config = dict(
    norm_eps=1e-06,
    extras=['local attention windows', 'shifted keys', 'gated attention', 'capped logits'],
    init='uniform',
    seq_len=2048,
)
Each number is 200 + 30 x the weight over its row's rms, rounded and kept within 0 to 999. Layers, rows and columns count from 0. The size before them is the row's rms in percent of the matrix's.

# layer 4 MLP up, 512x128, rms 0.154, rows 109-134, columns 0-127
029,230,205,232,233,207,201,199,187,196,191,195,194,208,201,232,167,172,185,209,143,190,212,187,207,200,158,163,191,198,157,218,224,245,221,217,233,185,164,147,256,144,189,139,196,208,151,173,179,190,179,184,218,200,198,185,169,186,213,194,238,256,179,233,208,189,242,180,169,190,149,203,245,218,183,213,211,202,227,268,245,118,187,228,183,176,172,251,174,235,188,222,210,181,231,238,158,245,197,160,259,234,231,181,243,244,176,212,270,217,157,209,224,164,191,203,176,163,226,227,205,167,205,171,217,156,179,191,163
038,239,188,176,169,192,215,211,253,245,220,293,227,169,208,207,168,158,176,197,148,227,235,179,189,190,235,126,207,141,206,252,202,242,203,202,136,191,174,143,175,179,214,193,234,237,196,232,240,165,189,186,195,167,222,220,179,179,198,190,210,213,224,177,209,212,193,203,210,193,232,164,229,185,201,183,180,179,220,266,202,191,187,229,211,187,195,239,202,226,147,261,229,180,205,200,194,216,185,250,198,230,234,139,274,206,212,228,228,213,178,187,205,198,190,215,171,157,180,240,159,177,203,168,259,190,207,201,247
152,204,153,208,179,196,157,195,167,198,185,194,256,200,145,213,224,159,224,183,204,218,196,193,239,76,217,174,230,196,183,227,220,207,157,199,200,204,204,215,153,179,129,161,227,241,194,246,193,183,197,157,174,216,181,190,165,188,173,246,193,246,215,246,225,204,203,218,212,168,226,190,244,211,200,194,157,130,201,207,206,198,225,255,167,151,164,203,206,201,183,222,218,194,193,209,250,255,227,193,220,228,163,138,213,230,185,208,153,240,216,227,184,184,190,200,187,185,182,198,172,181,248,195,225,199,166,193,137
024,205,194,246,258,204,220,183,163,166,194,226,174,192,205,224,201,161,156,198,188,141,234,174,201,154,220,210,179,176,225,172,193,228,222,197,188,199,160,194,206,132,129,150,197,182,149,238,182,205,122,216,198,196,179,195,165,163,163,175,232,190,189,244,207,217,248,205,234,196,182,167,182,240,216,189,180,187,173,254,183,203,160,218,208,163,184,209,218,239,157,165,185,249,237,230,170,212,243,190,248,238,227,183,231,246,213,199,278,240,211,221,192,188,169,199,176,199,218,233,199,175,255,172,237,221,181,168,198
139,188,191,255,268,180,189,202,228,221,192,206,255,187,211,159,178,225,181,161,124,181,209,253,238,134,201,155,211,152,218,169,198,198,242,207,226,179,190,219,206,178,189,214,194,229,190,188,213,227,172,152,137,222,227,168,188,229,219,209,189,147,195,237,170,178,260,173,267,216,156,166,178,179,189,216,197,203,164,204,241,208,158,195,183,206,151,255,165,208,204,177,170,201,203,234,246,237,163,202,209,203,170,203,218,191,228,182,228,214,207,211,239,211,199,251,218,234,210,175,210,150,218,215,220,214,223,139,144
133,207,165,206,248,147,216,193,162,202,167,190,185,285,182,186,140,162,208,188,123,163,242,159,135,213,181,204,216,221,229,193,204,258,229,179,246,216,201,238,176,200,207,186,214,214,187,215,180,238,189,174,189,202,178,226,182,227,154,169,194,206,168,196,191,254,183,230,192,212,214,148,184,215,156,164,230,225,171,227,162,177,215,216,216,205,216,199,200,209,195,192,157,236,206,224,225,222,228,126,217,240,242,190,231,190,165,240,229,193,171,186,186,186,164,233,169,187,187,159,166,191,268,214,224,206,144,203,148
026,184,201,217,282,170,221,177,190,153,200,164,210,225,214,228,173,198,143,192,179,194,210,160,187,136,138,132,186,216,223,179,176,212,214,190,246,237,159,169,207,177,156,158,177,223,182,223,163,188,183,206,197,191,176,162,176,180,174,193,205,193,181,225,163,237,214,171,175,138,220,203,225,218,171,177,198,166,216,210,186,146,153,208,217,178,173,250,183,223,219,215,216,191,196,199,148,271,172,181,256,215,235,151,229,221,181,220,214,216,195,214,191,132,230,184,174,192,234,218,150,174,175,190,224,205,145,155,217
033,199,186,243,244,143,227,179,179,217,221,237,190,181,217,234,206,168,139,122,196,180,197,214,216,151,173,182,204,213,216,188,177,226,219,199,212,221,136,206,219,157,171,169,219,215,191,197,180,184,181,257,167,212,184,149,177,200,189,162,224,219,191,229,192,185,287,170,219,182,192,173,229,207,177,182,286,178,213,281,180,161,219,214,206,164,217,226,198,184,180,177,202,205,210,235,206,249,166,243,229,218,227,139,224,223,182,233,235,246,206,223,232,146,179,201,188,230,219,184,190,183,234,170,207,182,168,161,217
039,210,235,227,261,188,240,179,201,160,198,177,264,200,164,208,162,230,195,169,225,202,234,187,207,147,166,166,185,148,177,199,149,184,138,192,201,202,142,165,213,167,177,178,205,187,152,228,159,205,177,218,222,185,193,193,136,198,189,179,216,180,151,243,225,171,198,205,226,188,243,167,207,268,207,183,179,177,241,241,235,166,184,211,204,158,177,234,184,218,201,200,241,205,230,225,158,227,227,226,266,199,205,186,248,208,201,248,196,293,202,214,234,215,180,217,179,211,189,183,163,197,210,182,203,211,182,148,167
034,215,174,210,231,148,162,240,186,182,188,223,257,204,194,233,202,203,161,125,220,188,199,170,171,164,172,173,221,144,224,184,151,225,202,215,209,234,157,218,202,157,169,160,169,207,161,236,203,239,167,186,183,173,169,158,180,189,192,205,236,171,165,224,169,224,298,192,214,176,168,165,222,177,204,245,258,160,205,257,209,162,183,230,260,171,229,197,209,184,183,191,233,178,248,223,167,204,163,204,231,229,196,178,214,212,212,187,225,252,217,235,224,194,215,233,168,180,228,254,203,202,199,182,190,202,162,170,183
026,165,199,261,214,245,191,161,170,189,195,225,234,163,186,227,176,146,194,181,182,209,256,197,237,186,140,197,180,212,191,165,156,205,228,236,205,238,111,202,198,148,150,163,210,222,180,174,194,215,175,164,206,235,206,201,150,191,193,191,271,223,180,225,190,181,208,173,243,164,193,177,186,215,154,139,234,175,220,270,216,177,195,236,210,205,223,220,218,217,239,167,222,214,204,233,161,228,216,181,246,215,253,176,205,232,185,212,196,247,223,245,195,173,199,182,148,221,219,234,173,175,222,155,232,209,204,191,217
131,245,205,189,245,170,231,162,200,225,199,151,214,193,217,184,138,235,164,182,111,216,219,219,153,195,197,208,164,150,215,255,247,194,195,211,239,191,177,137,180,183,211,178,217,170,181,173,200,212,179,167,219,188,223,203,172,142,221,193,201,161,197,194,241,205,203,203,178,179,196,248,180,214,185,234,190,231,152,217,242,209,160,223,179,150,170,185,184,213,155,180,225,187,208,120,196,177,237,218,231,210,245,207,190,184,170,265,152,210,220,237,187,225,159,210,229,256,236,203,186,226,165,193,203,208,242,205,151
127,165,173,256,204,192,153,213,131,236,202,241,247,226,173,277,174,177,164,203,203,198,161,217,200,185,201,218,173,170,219,196,162,181,163,218,231,182,201,202,166,200,179,202,180,136,197,250,231,193,203,196,216,209,202,201,199,248,200,214,192,180,179,231,164,157,192,214,204,233,218,153,226,278,210,203,189,223,281,266,217,212,204,200,233,192,138,197,184,212,165,222,189,192,235,186,197,241,244,168,216,213,235,204,163,199,136,195,168,215,192,196,213,223,242,183,209,202,143,192,179,168,279,221,201,214,161,219,211
032,158,211,181,251,228,209,243,181,175,219,190,254,208,172,219,166,139,195,149,181,170,245,198,201,166,147,146,160,234,185,187,201,177,178,224,183,192,125,213,226,122,176,152,203,234,167,197,137,197,193,188,174,176,192,155,155,156,161,143,232,223,159,225,205,219,237,182,181,193,222,217,200,238,187,213,195,187,204,206,186,144,191,190,223,192,219,190,193,181,177,188,211,219,208,189,188,225,205,238,220,193,175,169,173,226,201,221,195,214,180,229,223,183,222,244,175,175,243,269,133,175,186,164,209,199,138,189,178
128,170,180,191,204,147,151,190,146,191,165,205,250,238,217,214,169,181,189,204,182,191,195,203,242,173,174,189,220,149,190,167,181,199,224,184,161,233,170,201,206,178,202,173,260,223,168,180,169,177,179,203,204,186,220,192,216,210,213,215,223,196,217,237,190,166,208,170,279,132,125,189,168,220,205,262,235,190,202,227,219,189,218,170,213,168,201,215,169,149,255,199,206,188,220,195,232,164,184,161,200,208,213,216,228,288,182,229,191,207,150,158,210,251,136,177,198,188,143,237,214,193,163,218,150,195,197,237,202
131,184,176,229,209,118,193,137,200,228,159,247,243,213,211,248,235,159,177,162,161,200,181,183,176,234,193,182,217,174,256,194,207,146,172,173,154,188,193,207,178,217,189,213,155,173,203,268,197,211,155,204,247,200,169,179,168,221,183,228,229,181,180,221,242,244,216,184,184,171,218,166,215,194,200,207,186,157,206,272,219,176,214,193,197,216,184,238,249,218,195,123,155,210,235,182,191,224,206,179,234,211,169,203,204,176,231,223,198,209,179,254,216,178,201,216,195,157,146,185,184,188,279,193,226,243,200,170,193
025,221,219,254,222,217,194,163,169,196,236,204,230,196,152,226,174,221,187,149,206,141,222,175,188,159,164,189,185,184,239,156,193,204,152,220,212,198,129,233,236,190,190,124,201,206,136,191,142,203,205,185,201,208,161,199,142,220,181,140,208,241,157,207,214,165,227,181,194,199,153,157,235,204,200,172,227,200,196,208,170,170,224,232,223,150,178,202,220,196,175,203,170,215,258,214,174,221,181,244,242,249,261,205,227,227,231,232,255,225,214,211,256,197,231,178,195,175,175,220,179,175,216,179,199,205,168,189,218
023,205,259,249,216,212,211,247,151,185,192,233,245,202,158,212,212,155,122,184,167,194,246,184,194,174,168,155,166,177,200,197,175,207,169,210,185,199,166,177,226,122,181,159,194,191,132,251,200,150,184,215,156,214,213,178,178,225,198,135,202,215,186,202,195,172,206,214,204,146,195,186,228,223,187,191,224,198,197,190,214,180,220,226,219,176,217,236,203,215,184,164,193,208,184,199,193,236,205,194,248,220,198,190,201,226,241,199,256,280,179,229,206,149,217,207,130,223,211,234,180,141,269,201,210,208,173,174,195
029,185,208,212,245,193,165,182,247,201,173,197,220,270,219,231,186,209,163,180,162,210,240,206,197,177,206,173,211,142,195,205,234,221,217,221,215,257,149,182,248,134,175,142,201,199,169,219,180,212,195,154,234,189,171,150,168,216,200,193,249,193,111,245,179,220,197,194,204,204,161,188,263,207,145,227,206,208,187,219,219,162,182,188,192,131,202,206,213,184,157,213,208,195,214,214,172,203,181,211,239,207,217,159,201,201,145,234,271,231,211,230,260,147,165,183,186,198,198,208,205,197,213,197,201,194,164,143,192
025,221,166,242,260,205,179,186,195,236,211,194,262,231,193,271,126,195,157,161,199,190,191,178,187,175,201,163,211,184,209,178,208,190,169,216,221,196,155,180,208,157,143,172,220,164,154,211,162,207,151,179,170,173,193,193,146,208,235,159,214,209,185,228,217,229,175,176,255,151,167,196,236,237,195,193,195,162,205,244,157,162,188,202,233,148,210,248,202,185,191,166,230,141,221,196,208,245,173,170,232,182,180,187,241,257,182,190,220,235,151,207,232,164,223,204,170,223,185,214,207,174,207,141,191,190,190,177,222
031,177,225,257,250,231,168,137,172,174,197,156,218,216,191,225,183,178,159,172,181,188,220,186,226,178,198,184,200,188,248,153,242,192,211,176,198,226,171,190,239,169,134,164,203,228,169,244,214,189,169,243,166,219,182,162,152,215,183,141,219,186,182,256,178,140,237,144,219,198,184,156,225,214,211,221,243,153,169,241,210,177,209,217,224,183,222,220,192,209,187,200,238,194,210,190,210,226,179,176,253,220,205,159,241,240,193,206,250,255,219,222,211,156,187,206,160,167,218,230,188,179,209,155,226,225,142,176,189
133,189,136,245,186,187,217,203,234,148,201,184,256,254,149,200,226,218,191,223,256,171,203,229,213,168,185,189,213,211,213,185,265,159,165,215,146,256,182,174,189,185,164,163,200,201,167,213,198,247,186,222,185,211,253,208,184,224,209,228,210,215,194,198,219,203,172,166,195,193,200,149,187,228,215,253,153,196,265,208,199,181,148,234,241,200,160,239,254,187,208,155,232,140,250,227,149,193,163,204,214,224,202,217,205,197,188,194,195,195,228,209,253,157,243,202,192,150,196,180,185,189,197,199,137,192,155,207,176
045,197,183,203,231,204,202,180,214,204,207,224,216,193,198,210,172,191,193,175,205,196,221,186,224,172,187,188,189,178,193,178,210,199,205,0,198,205,144,204,187,177,173,166,228,208,164,202,200,202,145,196,196,192,201,177,162,220,185,178,225,221,176,228,191,176,196,214,193,182,191,178,224,204,178,203,223,167,221,207,190,175,191,180,208,189,204,229,216,201,196,195,203,211,233,236,209,231,171,213,220,194,204,203,217,200,188,215,200,240,200,197,184,190,209,218,193,196,200,191,182,187,207,171,227,201,190,176,202
160,159,238,188,220,211,185,158,151,256,173,192,173,169,156,199,171,165,193,247,150,127,228,166,168,170,167,198,214,209,260,209,224,187,186,224,119,179,193,202,198,178,198,188,200,170,184,184,146,144,206,194,214,180,180,201,194,209,252,152,178,193,236,184,255,215,259,207,232,202,217,185,215,187,208,225,199,166,206,197,250,192,154,245,179,209,173,193,244,200,180,176,254,211,162,161,187,256,201,235,208,228,217,214,227,194,250,220,212,255,149,223,216,156,194,177,155,182,233,233,206,219,215,191,208,229,169,197,216
019,198,182,260,239,197,182,191,188,196,191,216,246,228,219,213,203,173,165,158,206,205,172,191,198,207,172,157,165,178,231,153,150,202,221,206,229,202,151,180,174,151,211,173,201,231,193,176,134,200,146,174,186,203,218,144,119,198,188,191,218,192,135,261,226,197,228,194,182,152,182,157,214,211,185,174,213,179,210,206,170,156,168,195,201,204,177,220,200,202,225,211,229,231,191,175,209,261,184,201,273,221,256,196,210,212,183,237,191,227,161,186,224,145,232,166,147,192,174,229,161,163,201,125,171,210,176,204,183
117,212,267,200,199,205,166,187,127,258,196,218,212,251,214,235,197,170,204,220,216,184,182,204,260,183,214,174,222,211,256,179,182,168,226,207,225,207,185,227,191,154,178,199,214,147,153,235,231,164,211,218,140,211,122,207,230,190,203,141,234,177,179,229,172,172,162,118,234,157,185,189,198,198,192,205,228,150,225,200,217,240,220,197,289,165,253,231,233,181,219,188,221,208,217,183,208,188,224,176,204,193,186,219,172,240,258,221,211,188,210,188,214,202,160,220,199,203,234,192,186,166,224,234,171,206,208,225,192